python train.py --head_dim=64 --d_mlp=1536 --rope_base=10900.0 --init_std_o=0.00674 --init_std_up=0.0344 --doc_mask=true --train_tokens=618300000
Each number is 200 + 40 x the weight over its row's rms, rounded and kept within 0 to 999. Layers, rows and columns count from 0. The size before them is the row's rms in percent of the matrix's.

# layer 6 MLP down (transposed), 1536x384, rms 0.0649, rows 705-732, columns 256-383
099,293,230,219,200,164,227,232,231,261,233,173,144,173,151,97,231,172,205,182,213,182,187,140,218,205,218,125,134,220,161,138,134,184,196,209,271,173,215,244,179,203,218,186,166,196,208,215,209,169,218,185,190,137,151,87,208,212,265,218,199,145,204,255,137,187,144,225,263,180,217,221,235,200,250,176,112,246,233,195,142,225,225,217,244,177,237,156,296,242,214,234,163,239,294,121,220,164,240,150,188,264,134,193,227,185,253,134,245,216,233,110,156,137,115,176,233,219,161,230,267,207,179,226,252,168,232,175,195
095,225,257,193,228,206,168,142,197,270,200,182,162,219,188,209,143,215,233,208,265,122,170,244,217,263,193,226,259,119,185,272,195,182,188,203,207,179,200,206,247,144,135,167,162,195,133,184,239,243,208,212,297,121,194,182,180,212,194,221,107,249,265,173,151,128,146,200,179,220,255,119,224,120,164,235,245,238,145,216,202,224,252,186,194,177,223,227,149,251,241,173,225,177,217,174,206,201,277,238,186,153,282,243,262,180,280,202,168,202,199,171,222,234,197,181,208,223,248,205,107,262,212,163,246,230,243,207,155
090,160,146,156,207,168,182,236,229,147,231,220,253,173,195,213,178,224,196,213,230,139,152,238,252,205,137,154,242,175,200,183,235,159,236,175,188,222,277,211,207,187,232,271,257,209,187,223,193,219,252,214,176,214,227,182,187,147,187,216,264,173,204,143,178,231,184,148,257,190,194,144,179,199,171,211,200,306,148,172,242,252,204,217,119,158,252,225,168,155,244,247,188,241,200,149,202,161,186,144,188,95,213,206,110,226,212,225,191,175,200,228,189,186,145,238,170,179,201,241,146,252,150,158,208,209,155,175,159
108,194,179,203,251,187,189,175,220,212,215,183,181,138,209,219,179,235,176,226,140,173,149,263,259,252,254,173,230,212,206,211,229,301,197,236,198,233,209,157,232,163,154,173,227,186,189,165,190,214,234,261,262,198,198,200,277,204,161,145,212,199,106,125,201,206,298,189,263,213,229,140,199,146,205,241,231,249,130,187,166,199,204,177,167,165,187,164,182,188,211,213,291,205,195,171,216,211,206,194,179,73,172,235,187,211,207,176,268,179,134,195,170,198,175,201,219,216,189,226,165,213,223,154,174,223,210,192,154
104,185,239,155,205,244,185,125,175,189,173,150,199,224,122,167,204,221,196,196,208,146,260,272,269,255,179,183,187,238,204,182,158,240,155,199,214,128,192,185,251,243,29,179,212,242,116,208,214,157,202,247,267,215,242,186,236,243,266,202,209,238,188,231,221,251,218,219,239,218,276,172,223,218,260,272,163,93,199,181,172,155,265,208,213,231,264,156,279,153,222,217,180,204,223,200,173,152,282,256,193,205,138,177,206,144,188,256,191,180,266,279,142,187,217,197,170,189,148,235,252,231,232,188,188,269,221,187,217
114,213,205,172,171,271,207,178,224,271,170,193,173,190,209,257,200,217,154,210,340,184,232,189,130,189,244,272,237,190,244,206,178,200,156,190,183,194,203,208,203,224,87,209,194,209,224,199,231,212,203,266,273,176,198,243,235,195,169,234,216,205,169,210,195,157,185,263,145,209,203,126,167,185,202,185,258,216,191,181,195,155,208,199,194,199,162,208,219,228,235,220,146,150,158,272,200,225,170,252,189,214,226,229,207,215,191,171,212,204,222,133,232,208,238,224,179,171,174,180,204,167,181,246,220,169,220,298,232
098,220,233,192,242,251,178,188,170,200,165,236,195,184,257,258,183,157,245,239,184,110,276,177,151,233,207,217,224,147,163,182,241,119,163,205,227,191,211,200,202,177,94,151,254,151,192,233,193,137,252,170,157,148,147,166,209,253,238,181,267,201,128,165,208,248,191,211,245,208,145,206,203,200,203,188,194,238,303,192,210,193,237,117,245,180,211,185,218,262,155,195,235,225,236,155,213,190,240,222,193,264,236,184,236,205,219,233,256,203,185,124,241,190,222,233,247,254,130,159,164,227,174,171,231,202,238,220,165
109,269,235,269,158,202,229,139,177,266,182,211,177,175,274,169,205,135,192,282,148,142,232,195,256,169,171,196,235,207,229,214,157,179,244,265,191,174,239,180,170,184,192,208,194,257,182,201,212,234,245,188,188,133,201,194,155,292,184,199,208,228,201,199,205,260,220,194,228,158,168,204,201,190,191,219,120,221,103,200,157,149,311,179,202,224,223,213,197,235,205,214,233,325,180,237,137,222,271,211,165,205,198,244,218,172,132,162,244,239,161,129,237,257,253,218,223,227,175,197,189,119,133,227,273,218,200,145,169
094,236,187,166,219,216,192,269,209,265,251,215,222,255,183,227,143,252,173,143,191,230,182,187,184,113,155,207,275,249,144,199,181,178,152,216,206,111,171,189,228,175,134,274,192,205,173,233,207,190,200,206,245,185,157,138,165,167,166,153,300,277,209,156,308,151,191,211,242,167,152,195,220,239,206,160,213,189,146,146,188,208,172,194,205,284,270,190,293,222,248,227,100,232,230,171,162,264,247,182,182,166,199,223,150,231,214,233,128,255,183,247,142,255,239,264,192,261,212,193,203,202,217,227,132,128,242,194,236
102,221,234,186,153,192,214,201,172,188,175,179,165,171,274,221,210,275,222,218,228,251,260,298,191,250,230,294,211,245,298,204,170,122,245,225,241,229,194,260,260,244,126,206,187,231,209,110,178,317,255,279,260,119,226,182,170,176,252,168,203,194,193,138,247,217,253,249,209,214,205,171,116,218,181,259,246,158,188,203,167,178,231,157,196,208,192,203,235,116,199,237,160,188,242,191,165,127,156,226,197,217,239,162,170,210,199,139,144,191,194,196,147,191,178,200,210,227,209,141,204,216,155,252,133,183,298,161,186
089,170,239,154,198,160,141,213,223,217,172,204,182,189,173,257,182,190,183,163,138,248,120,155,170,150,164,185,221,261,120,144,215,248,123,121,116,256,228,197,264,288,220,182,201,217,133,168,180,244,160,246,189,198,230,204,236,179,188,220,196,177,223,213,171,170,239,163,173,154,150,189,239,285,180,183,222,196,207,171,250,144,192,275,205,189,222,226,174,233,197,225,175,212,206,172,178,261,178,212,230,136,214,153,69,199,182,176,197,201,168,229,236,238,142,217,263,188,199,274,182,255,248,240,205,219,169,233,161
106,155,215,201,217,254,180,209,171,230,180,219,228,215,190,136,221,224,197,117,207,187,253,163,149,221,264,248,200,208,222,174,273,205,169,253,152,266,180,144,234,165,246,236,226,261,250,229,186,261,260,191,156,190,189,257,176,182,202,150,238,156,128,235,149,143,167,225,160,165,196,253,205,155,164,149,244,256,225,238,229,154,222,278,207,305,187,117,201,165,171,303,214,240,168,237,219,173,164,195,192,230,202,209,292,250,201,142,213,214,129,220,200,202,199,178,118,214,181,267,206,215,219,265,183,186,159,201,195
103,231,237,224,180,187,203,141,214,244,195,262,200,219,132,166,145,205,227,252,154,194,182,184,246,197,259,182,208,185,202,246,134,188,216,174,217,171,165,274,186,223,153,208,186,273,158,214,172,246,256,165,168,199,215,196,190,202,173,185,149,110,259,231,297,188,203,169,144,150,238,216,207,140,197,172,207,232,243,214,216,237,183,177,164,223,190,180,203,143,211,205,208,187,170,154,130,238,249,209,229,279,254,254,164,147,212,156,241,185,270,161,185,198,208,215,170,199,188,137,91,164,213,184,132,242,145,198,183
097,201,228,187,239,154,173,311,131,189,303,221,150,141,174,147,164,134,244,163,184,230,242,180,196,234,132,245,180,232,291,199,162,187,176,162,170,200,156,151,221,134,148,162,168,177,248,128,226,198,277,165,244,152,177,174,198,182,256,235,223,200,198,197,120,188,217,163,186,134,195,233,209,219,194,137,165,207,225,208,159,134,231,182,140,274,259,302,248,183,184,232,201,263,198,242,231,239,276,201,177,197,188,213,134,208,187,201,214,239,257,272,166,267,144,158,162,204,188,177,163,159,160,212,188,162,202,198,165
108,156,227,203,224,210,149,101,311,197,243,201,183,273,159,202,180,205,171,141,243,241,254,236,174,191,256,224,187,206,217,258,173,268,284,206,228,190,153,212,162,184,185,215,185,156,182,154,162,255,180,220,130,243,174,172,294,219,192,114,209,206,160,195,246,213,210,207,267,200,206,172,192,166,221,184,157,171,186,228,221,171,291,179,214,193,149,189,158,267,144,189,235,230,240,226,132,240,193,285,166,143,156,218,183,216,215,161,190,149,211,172,192,188,162,128,209,234,260,143,210,227,174,119,190,203,207,148,139
110,231,112,214,153,132,150,196,200,225,223,190,178,198,175,180,215,219,163,186,177,134,229,204,237,184,148,160,188,200,194,219,160,209,180,207,244,249,179,166,230,185,175,207,200,255,158,190,213,183,230,159,206,218,166,184,143,190,181,225,209,164,272,216,172,281,222,208,204,278,228,133,178,200,199,187,124,132,160,185,237,243,195,138,211,199,274,134,178,267,127,232,215,184,132,186,183,233,208,199,226,192,149,221,176,210,157,202,211,242,229,181,195,167,229,213,214,194,295,158,120,209,235,223,169,148,268,262,133
092,272,203,217,135,237,205,209,218,220,185,93,168,167,244,197,164,183,176,206,210,155,178,225,214,191,153,206,247,219,166,187,144,238,127,203,164,170,223,171,222,261,192,225,229,196,232,246,179,205,229,255,195,252,196,143,257,229,184,141,158,150,231,234,176,222,238,245,179,240,188,179,223,271,171,193,219,214,176,182,195,182,189,120,201,193,257,186,162,174,209,195,213,211,272,227,177,152,269,200,193,254,215,226,148,172,232,141,206,232,193,238,209,225,270,187,274,218,245,202,166,196,248,165,289,190,187,176,267
097,197,203,167,151,200,236,228,177,217,191,217,240,230,168,159,176,246,174,137,204,262,159,246,187,175,210,215,242,218,188,208,107,201,184,103,149,174,216,279,145,188,228,243,250,253,170,200,260,242,205,269,162,147,187,242,232,197,220,216,168,233,234,260,203,155,203,165,211,209,226,218,177,125,170,197,284,134,196,242,192,117,210,273,213,213,140,248,163,198,181,256,192,188,161,200,223,259,190,250,180,268,192,177,215,195,229,179,157,192,182,247,168,227,233,205,284,187,216,307,156,192,167,170,176,199,220,159,184
103,157,251,262,205,205,210,238,188,248,244,263,210,201,222,243,186,182,227,181,215,201,164,240,218,165,191,242,198,191,180,182,194,178,185,217,205,188,208,184,232,165,227,237,172,210,236,216,230,251,251,218,218,173,211,276,182,191,151,243,189,178,234,167,199,239,166,207,249,103,188,232,117,201,179,241,212,151,206,166,186,244,270,186,176,261,236,174,192,162,252,213,115,227,206,163,159,173,274,232,293,154,202,218,204,179,239,194,76,214,248,266,157,238,171,167,212,308,236,168,215,233,234,182,251,228,205,178,270
109,107,138,95,213,192,172,182,253,189,136,231,214,205,155,204,157,213,252,237,219,199,181,314,191,175,195,174,232,112,156,191,215,240,205,172,228,218,225,200,226,222,293,251,218,242,236,245,206,278,181,155,222,257,190,217,154,229,235,208,138,130,201,180,163,150,242,197,154,228,197,217,200,199,209,183,161,207,137,172,183,231,203,214,276,156,239,225,168,172,160,148,233,174,131,191,204,167,163,234,216,128,207,270,209,228,185,254,250,214,205,156,179,199,183,221,158,266,307,152,108,150,210,138,237,174,230,196,158
129,191,246,210,196,195,157,183,150,235,135,246,237,219,219,198,184,187,175,212,282,216,261,218,221,228,269,221,231,246,191,238,233,207,209,221,286,302,184,246,208,206,149,214,174,193,210,128,200,198,180,240,207,198,181,152,269,204,178,139,201,200,164,224,146,187,200,277,190,205,183,195,186,181,198,210,180,283,234,168,150,188,272,148,191,288,262,209,232,178,168,287,213,252,213,192,244,182,170,164,218,175,165,168,159,232,249,124,166,245,256,177,245,251,236,242,138,273,184,227,176,173,218,219,183,151,210,211,171
102,218,231,83,201,191,195,239,233,273,164,250,257,221,171,242,182,74,137,260,238,210,208,154,163,139,211,244,220,197,258,207,77,216,272,194,245,266,199,260,231,216,214,224,200,207,243,134,225,238,169,144,220,206,239,253,218,193,266,178,165,193,238,184,253,124,222,227,243,202,170,306,198,187,241,200,182,173,230,218,221,187,216,146,126,159,146,225,191,193,243,227,187,217,170,155,254,218,221,161,290,181,165,209,229,144,146,239,202,187,173,207,224,154,146,185,185,241,189,149,197,148,191,203,166,160,198,219,169
089,113,166,217,210,217,223,202,179,218,144,244,161,184,199,177,233,223,138,195,208,228,130,159,191,194,164,136,194,187,153,287,235,204,227,141,163,237,205,178,207,173,260,191,156,216,251,220,161,268,237,244,189,257,187,233,171,216,176,223,235,261,321,206,215,164,201,237,136,178,97,161,151,208,187,127,216,187,215,147,183,208,257,244,176,234,192,220,203,193,218,245,162,191,191,161,220,196,165,197,191,194,213,295,192,225,216,185,213,195,195,234,149,209,233,145,168,173,274,198,165,271,233,168,109,197,187,119,165
101,220,235,166,204,207,199,237,234,115,224,142,221,207,220,213,180,209,199,171,201,240,150,280,175,260,196,136,179,204,224,121,223,191,190,133,148,208,219,257,172,155,159,237,192,199,207,233,216,223,236,163,207,179,224,134,231,222,194,161,191,129,188,183,154,204,218,230,184,266,179,139,149,165,99,193,243,166,184,158,178,234,205,132,174,251,161,260,192,206,262,124,181,120,181,195,185,237,222,216,191,155,198,172,222,243,267,161,146,158,234,209,151,198,222,200,211,329,253,264,195,179,213,224,167,156,241,252,221
106,247,196,179,215,150,160,198,226,200,190,231,231,237,125,208,159,234,178,206,202,245,171,147,162,225,165,216,167,154,189,180,270,162,217,128,162,195,210,314,185,173,171,236,171,166,126,220,195,129,190,196,173,257,208,243,215,255,176,177,164,191,249,222,196,199,213,255,218,280,208,128,186,273,198,250,192,181,207,278,175,223,209,268,227,230,193,207,151,157,209,206,223,174,227,151,233,275,164,247,115,232,234,122,204,215,231,208,182,256,226,167,256,176,164,155,184,264,219,140,187,221,239,230,194,229,205,269,231
114,208,219,227,241,140,121,201,134,181,162,235,220,189,243,182,151,187,236,245,225,163,191,131,214,197,250,187,180,213,235,231,259,155,271,205,241,280,228,218,273,166,185,139,234,130,257,180,227,219,197,273,139,220,180,262,185,149,223,223,283,224,278,240,142,155,225,209,222,209,219,172,184,225,264,153,162,239,224,181,210,152,181,212,196,143,203,236,269,273,203,229,253,256,219,242,177,178,206,157,158,263,241,193,271,166,218,218,195,194,203,214,203,181,117,189,196,201,125,169,211,213,169,222,155,172,155,200,283
089,202,204,189,164,119,232,186,185,178,221,259,216,237,229,183,192,224,209,199,175,293,247,247,143,204,248,251,204,195,148,299,169,193,67,231,223,144,195,193,274,210,218,158,190,234,235,226,189,188,158,180,240,263,234,257,171,208,233,226,258,147,193,213,167,234,228,188,181,184,109,217,215,158,169,217,178,257,213,286,225,196,184,173,205,186,188,251,217,270,196,213,231,204,224,193,244,213,180,271,230,171,180,190,255,251,208,259,222,208,196,205,194,206,155,202,237,286,253,249,215,239,130,167,200,236,164,191,206
095,174,184,167,164,163,221,247,226,246,254,213,152,154,250,171,176,155,241,182,240,225,296,193,260,171,182,200,203,171,176,216,165,100,261,119,154,110,231,234,181,250,218,178,238,191,167,189,257,188,188,236,200,165,214,196,241,156,225,173,207,170,222,240,225,250,165,259,263,258,233,250,234,182,267,246,147,293,222,187,202,104,189,153,256,214,224,189,208,229,200,185,223,194,149,161,233,159,181,159,202,176,204,190,299,237,250,189,160,242,188,226,62,193,140,137,246,248,229,260,219,244,264,188,275,195,169,151,239
# layer 6 MLP up, 1536x384, rms 0.0734, rows 706-732, columns 256-383
100,215,185,197,204,218,172,227,145,195,145,228,182,190,170,206,202,237,214,207,246,300,187,102,233,215,204,266,142,170,268,184,213,251,167,208,188,203,165,152,177,229,170,164,210,176,171,188,178,182,220,162,186,208,149,224,155,211,187,207,343,200,243,142,215,223,184,227,243,231,245,227,240,212,168,206,208,236,182,182,220,148,232,166,226,230,248,175,204,241,189,187,254,200,180,235,158,263,162,119,188,228,249,167,191,192,175,165,223,221,202,199,211,205,207,171,131,143,181,188,300,276,225,236,187,220,223,219,159
099,208,245,149,141,257,212,249,143,213,174,210,223,131,279,290,248,243,182,92,186,132,231,244,219,277,131,119,127,144,210,215,166,148,231,224,288,201,104,164,223,205,205,163,249,199,167,195,191,218,185,204,185,191,172,138,201,249,160,224,205,251,201,225,197,158,186,160,206,170,184,170,172,133,241,270,206,243,302,194,150,266,213,243,228,229,124,222,299,185,186,213,185,168,180,221,186,180,205,242,204,241,175,256,226,230,221,238,271,225,218,180,174,195,249,241,203,177,182,154,263,209,253,183,128,244,107,181,171
106,269,311,220,220,189,180,265,243,218,192,230,214,219,238,263,182,200,150,153,211,190,167,182,230,249,211,201,228,169,229,135,221,223,191,186,192,193,93,151,270,172,205,139,190,206,315,211,176,243,252,131,205,227,141,132,199,252,183,225,268,174,138,204,151,248,263,300,238,187,180,229,227,181,188,119,238,241,203,168,176,174,209,143,209,89,184,218,146,210,122,207,132,163,266,182,208,195,151,227,149,256,220,167,175,198,167,194,272,232,201,184,187,189,167,144,263,160,196,188,167,228,228,190,169,252,157,228,220
104,233,187,228,252,245,241,166,212,157,185,184,185,134,245,193,258,230,173,220,201,125,218,210,162,287,143,211,181,214,250,167,137,194,239,163,272,191,227,214,235,106,186,268,268,231,234,175,195,246,209,149,150,239,251,165,137,306,185,150,205,139,145,221,206,202,242,245,180,171,213,159,139,211,292,210,255,226,205,206,165,237,143,163,214,177,166,166,222,205,187,159,189,198,230,211,203,179,148,168,167,277,189,207,211,233,192,242,209,161,187,155,269,153,248,212,214,222,305,136,143,170,139,169,177,160,195,234,224
100,217,208,225,206,277,214,214,175,230,146,205,192,194,263,195,255,169,164,240,215,233,208,184,152,216,212,140,193,145,281,162,175,182,166,119,173,151,200,150,275,165,137,151,223,207,164,255,271,219,174,168,175,253,161,247,231,248,139,193,269,221,130,145,193,150,168,204,251,206,191,167,185,211,232,254,234,181,256,233,246,186,247,223,208,178,183,207,207,170,187,199,182,216,160,200,132,206,211,143,253,233,268,142,218,201,246,167,200,152,199,169,226,178,207,237,103,228,237,99,137,201,188,213,177,239,164,267,292
099,155,176,198,148,225,198,150,264,230,213,233,94,197,239,181,226,228,192,221,226,205,205,167,186,222,196,189,196,194,166,140,245,215,185,165,189,180,101,260,163,235,164,109,141,210,251,158,288,180,198,168,157,191,233,150,194,137,187,180,246,177,168,173,140,201,182,249,183,135,183,207,186,171,254,151,210,238,295,232,165,177,205,192,190,156,165,161,204,219,191,241,167,228,225,147,205,149,198,168,179,190,237,228,228,205,291,217,134,178,194,214,184,189,170,253,182,155,228,196,237,187,258,183,158,148,169,181,184
099,215,201,273,234,210,272,225,244,248,213,259,219,140,168,274,259,233,152,259,243,218,215,218,189,154,132,209,218,206,224,219,242,135,114,215,174,132,222,173,208,235,140,227,238,206,263,148,204,218,171,201,198,151,162,138,208,185,207,186,261,180,165,309,166,207,257,203,268,150,238,170,258,162,182,234,297,187,225,262,176,265,170,253,218,165,144,235,271,263,146,255,138,250,148,146,184,155,165,97,150,163,227,190,181,165,167,257,176,174,138,257,196,208,251,114,194,137,206,151,132,156,179,259,171,196,208,215,183
099,196,263,265,177,234,239,202,190,251,145,166,214,214,258,167,235,300,181,165,161,203,177,124,172,298,240,119,162,158,184,191,203,193,218,173,187,194,251,205,220,206,185,213,207,196,252,243,197,230,216,175,219,229,161,204,237,194,192,243,210,217,163,165,211,260,232,128,176,250,211,155,147,177,229,212,181,149,211,239,216,173,136,185,221,205,195,190,98,112,231,202,232,242,198,174,160,205,161,219,205,182,175,214,218,171,222,180,165,193,215,195,178,175,186,253,187,177,253,132,170,163,217,275,212,246,169,251,219
105,170,261,160,119,225,166,186,244,226,170,234,204,208,170,190,252,200,216,163,212,243,257,160,188,235,246,111,203,172,208,263,148,183,204,159,212,193,226,248,236,170,134,241,156,222,219,130,196,196,226,195,230,182,173,160,154,245,240,217,177,108,218,240,198,214,230,145,220,198,245,176,198,153,235,229,224,277,196,266,196,162,258,202,311,132,159,172,177,220,218,254,193,260,214,183,209,180,187,148,157,143,172,227,171,206,143,147,180,172,162,181,205,196,236,189,184,124,188,170,239,224,187,228,154,226,116,192,142
089,190,158,304,243,202,202,182,153,195,178,179,173,214,206,171,215,191,163,171,235,248,248,173,265,221,240,230,226,249,208,163,218,153,236,239,307,129,188,198,172,127,114,182,215,178,316,191,188,196,256,188,202,123,150,271,193,266,227,161,159,191,175,166,191,229,212,183,249,164,155,223,153,118,203,262,149,199,198,175,239,163,176,208,230,210,144,204,234,251,163,242,224,290,172,264,173,167,212,186,187,219,154,188,201,211,264,246,210,163,225,207,233,151,275,234,237,248,211,156,273,170,186,212,187,226,132,184,194
101,161,212,190,165,212,220,190,195,119,151,247,205,164,130,150,238,201,174,259,222,221,211,150,228,164,186,190,226,238,197,117,248,166,230,171,210,237,166,229,219,158,220,174,259,311,172,252,185,236,226,190,286,208,195,271,188,163,235,142,180,133,247,189,113,187,294,202,220,148,272,197,194,150,156,172,228,214,223,196,131,207,254,171,216,237,232,197,238,178,206,270,211,189,199,130,151,167,147,178,233,208,205,254,108,248,198,167,229,227,126,210,204,281,111,228,169,200,221,220,217,201,180,184,140,223,159,182,190
099,225,278,216,233,153,192,202,219,183,217,191,191,158,207,153,216,227,239,179,180,202,245,219,260,195,189,264,164,253,265,172,265,269,207,214,280,173,216,242,206,205,196,185,170,224,200,159,206,209,214,193,275,208,181,138,180,183,230,185,277,204,158,234,148,150,276,176,282,160,212,251,213,222,209,223,225,247,205,297,132,250,223,239,181,168,211,226,252,209,127,135,255,170,147,224,245,233,231,182,148,142,224,201,161,205,137,231,177,176,168,176,167,140,254,250,179,227,165,199,175,208,219,206,186,257,237,188,228
100,234,219,176,145,273,254,171,177,233,150,151,132,142,187,256,215,223,153,176,236,211,201,162,207,229,247,213,170,238,157,191,278,212,196,270,230,137,257,144,126,206,241,276,217,219,195,231,146,264,177,119,152,194,140,240,197,258,165,115,208,197,172,173,174,265,257,227,218,200,174,242,136,207,212,286,220,180,231,192,222,242,167,204,230,218,143,204,210,191,235,200,182,222,213,246,160,180,226,233,224,167,194,159,228,160,178,249,224,184,230,258,177,114,217,249,161,191,222,157,180,180,187,188,160,205,206,254,212
107,217,193,198,174,199,159,204,195,182,222,207,256,175,308,204,239,261,208,198,188,182,257,152,235,199,143,116,196,217,223,258,178,261,181,228,181,212,224,139,202,138,131,238,127,277,213,239,153,212,242,224,269,175,175,233,215,308,190,215,197,220,183,201,166,145,252,169,207,124,252,181,201,139,206,208,191,244,160,222,164,188,168,146,204,159,182,203,192,227,183,154,143,165,185,247,181,201,199,139,209,221,175,227,192,220,201,175,166,223,138,164,233,194,211,142,213,187,250,222,150,142,202,163,224,181,214,204,209
107,178,196,151,194,178,127,177,215,257,186,225,198,116,213,159,192,197,151,188,174,191,275,228,229,201,146,143,162,244,192,157,233,293,224,183,242,282,178,231,325,246,190,162,184,208,205,281,259,261,180,137,212,153,97,174,169,199,160,160,197,198,235,192,179,204,220,247,229,172,183,155,215,203,129,156,206,184,201,207,164,189,315,186,243,181,239,223,180,189,207,198,153,309,182,186,178,227,223,244,207,231,139,171,200,174,231,158,232,191,201,190,222,212,149,226,217,230,254,235,173,177,163,211,204,282,172,202,177
095,197,195,254,196,229,161,188,202,226,242,205,214,221,142,246,304,235,216,215,204,234,233,199,197,320,245,248,194,172,220,163,228,229,244,169,304,160,168,230,223,171,88,183,187,189,216,120,178,192,223,177,173,201,213,159,205,212,224,173,212,205,192,168,177,222,133,237,231,167,210,250,144,175,216,164,221,186,252,240,241,226,245,126,220,239,147,167,208,166,195,231,196,236,131,157,146,188,178,186,200,158,221,177,185,252,215,221,132,243,214,135,260,181,163,158,133,164,179,186,206,195,216,206,160,192,186,210,150
099,153,218,201,214,184,259,208,233,242,171,210,143,151,184,300,229,266,179,175,279,200,201,122,205,192,201,163,202,247,140,184,245,228,221,251,214,234,250,235,243,180,186,253,193,193,203,129,181,160,219,244,198,218,137,223,135,168,159,208,270,224,244,209,218,234,256,218,195,233,216,209,167,162,124,191,195,198,185,268,160,212,259,212,168,222,155,191,194,202,174,279,170,121,193,208,195,121,155,153,240,169,141,234,150,137,267,223,132,201,234,268,241,197,221,172,227,219,225,188,202,213,198,167,177,212,191,219,238
101,231,192,164,119,191,225,181,164,218,115,173,166,155,192,181,167,215,188,262,234,209,254,193,188,230,217,253,212,178,163,267,202,219,209,201,285,231,185,202,236,254,155,208,138,217,171,176,212,205,180,213,198,190,221,168,132,178,135,202,236,200,129,278,243,176,219,159,201,214,215,152,183,190,215,199,159,225,245,318,216,206,230,191,267,149,174,243,196,202,93,192,248,183,209,255,233,202,125,153,199,174,164,183,162,273,172,175,285,202,208,134,281,188,204,252,184,122,171,209,219,156,219,236,170,215,219,199,210
105,259,197,245,253,165,214,174,266,243,271,240,217,235,294,207,229,178,146,180,232,195,221,192,201,271,195,204,207,170,208,139,178,208,103,250,211,209,230,99,161,245,208,244,179,191,157,235,114,204,245,144,232,143,194,194,218,153,254,208,224,212,283,163,191,228,167,216,224,173,317,130,233,202,197,205,221,238,194,182,268,134,211,203,160,149,136,167,151,237,268,246,186,184,201,253,181,203,190,168,166,216,192,168,219,182,150,192,223,201,200,258,175,127,226,173,234,157,250,171,189,226,160,212,170,263,238,174,185
111,158,135,217,208,191,186,191,214,218,219,234,184,196,222,179,202,198,209,228,231,213,252,220,217,232,240,120,220,183,207,167,199,241,207,198,262,225,218,237,214,131,149,185,193,297,220,261,232,165,166,142,174,198,181,301,160,235,244,116,238,197,181,179,168,213,163,202,269,206,243,171,231,229,120,212,227,186,236,230,178,205,227,152,264,204,177,175,195,314,230,233,194,299,163,225,201,192,185,218,203,169,151,212,156,226,234,147,116,283,204,155,238,249,189,210,190,222,217,190,179,160,245,168,156,228,256,160,204
105,229,186,178,196,212,235,211,260,225,235,173,221,196,247,226,161,163,170,206,190,210,227,187,264,286,206,265,178,195,249,223,212,239,67,191,222,160,163,206,218,172,176,202,220,213,166,196,233,319,233,167,236,234,214,216,268,219,254,166,230,175,206,187,237,209,196,206,179,226,229,196,198,238,198,181,260,210,146,238,179,227,251,148,189,238,207,202,143,270,153,265,114,130,203,130,241,114,145,181,236,205,152,217,167,205,192,214,221,163,141,231,187,214,221,194,230,174,220,178,239,173,188,143,144,161,219,183,203
095,191,252,152,201,196,154,207,220,173,145,188,252,207,229,177,192,207,249,186,263,179,252,166,154,228,239,237,237,180,173,229,237,192,206,162,174,151,230,221,230,137,111,213,171,203,198,202,157,198,212,213,217,271,256,173,196,235,180,168,199,123,128,208,234,228,232,150,178,175,234,205,231,190,227,153,203,227,178,228,186,177,193,139,187,85,163,244,188,155,249,203,220,184,168,172,211,201,194,208,191,267,210,128,215,188,188,159,280,223,203,139,200,174,185,229,220,274,202,240,253,179,183,199,198,163,205,303,243
103,191,193,253,218,183,192,246,214,235,181,229,270,176,201,249,245,167,223,121,301,165,290,141,154,257,273,186,179,233,234,202,175,173,227,229,243,163,218,132,191,232,201,178,196,230,239,199,169,208,209,168,261,197,173,178,116,200,296,220,216,219,238,225,111,201,156,151,195,92,223,171,228,128,219,188,223,170,285,275,213,171,179,180,239,158,191,215,224,179,127,257,178,222,181,190,208,208,192,201,149,158,204,211,151,228,223,274,275,227,200,168,182,198,212,211,197,224,150,164,244,255,192,142,219,268,156,175,169
104,194,231,227,134,226,177,252,202,248,206,277,148,205,223,181,226,260,145,138,184,229,217,243,178,165,122,111,189,203,198,132,309,221,251,144,216,176,138,151,298,152,169,165,210,197,174,290,218,257,181,207,196,276,193,228,197,125,206,183,181,204,235,240,171,188,233,141,211,188,180,171,187,216,223,159,247,202,176,171,124,130,178,230,210,148,191,214,246,134,197,203,227,200,156,196,156,228,167,139,203,210,169,316,234,233,203,154,150,196,182,202,188,252,302,207,190,202,188,171,159,162,199,220,159,194,183,259,250
098,170,204,241,195,181,189,201,183,233,129,239,198,117,155,154,171,193,173,173,250,161,202,190,182,208,214,221,213,163,274,210,204,177,172,123,149,166,185,207,175,199,234,226,204,195,222,226,195,214,166,194,149,226,167,275,151,278,168,156,284,250,163,165,183,138,225,185,244,165,182,94,197,197,179,255,203,183,216,230,242,151,178,149,240,99,197,179,184,238,93,219,239,200,209,284,123,281,160,160,137,177,195,145,175,162,242,240,199,181,190,206,215,120,219,196,202,240,272,86,219,249,237,221,197,199,192,234,209
091,175,217,181,189,231,170,187,232,191,176,255,121,156,167,263,253,170,179,208,182,184,236,133,145,209,233,168,210,193,231,183,156,158,226,72,166,176,151,178,184,244,164,229,220,184,201,185,231,187,222,180,226,211,133,192,232,181,172,199,161,286,191,259,199,79,184,156,160,137,241,206,154,162,268,166,202,223,166,217,205,100,267,254,288,207,185,260,253,221,152,154,242,260,140,242,225,233,175,158,185,230,189,157,178,190,242,156,156,142,196,215,169,211,167,179,151,224,251,145,194,214,214,218,204,222,201,234,182
099,220,309,214,154,178,233,247,208,181,209,234,214,135,183,166,278,265,233,257,243,227,168,187,161,175,176,209,140,175,192,120,171,260,153,183,217,248,146,142,152,187,217,216,139,267,183,184,243,204,188,164,260,233,189,238,118,237,189,215,203,249,246,213,238,160,235,188,276,206,188,200,174,104,179,182,190,217,162,164,165,196,150,204,172,220,220,148,164,169,214,214,226,183,177,250,190,236,153,223,227,178,204,213,239,255,205,153,213,167,197,217,185,216,234,206,195,217,172,134,159,226,233,175,161,208,215,258,187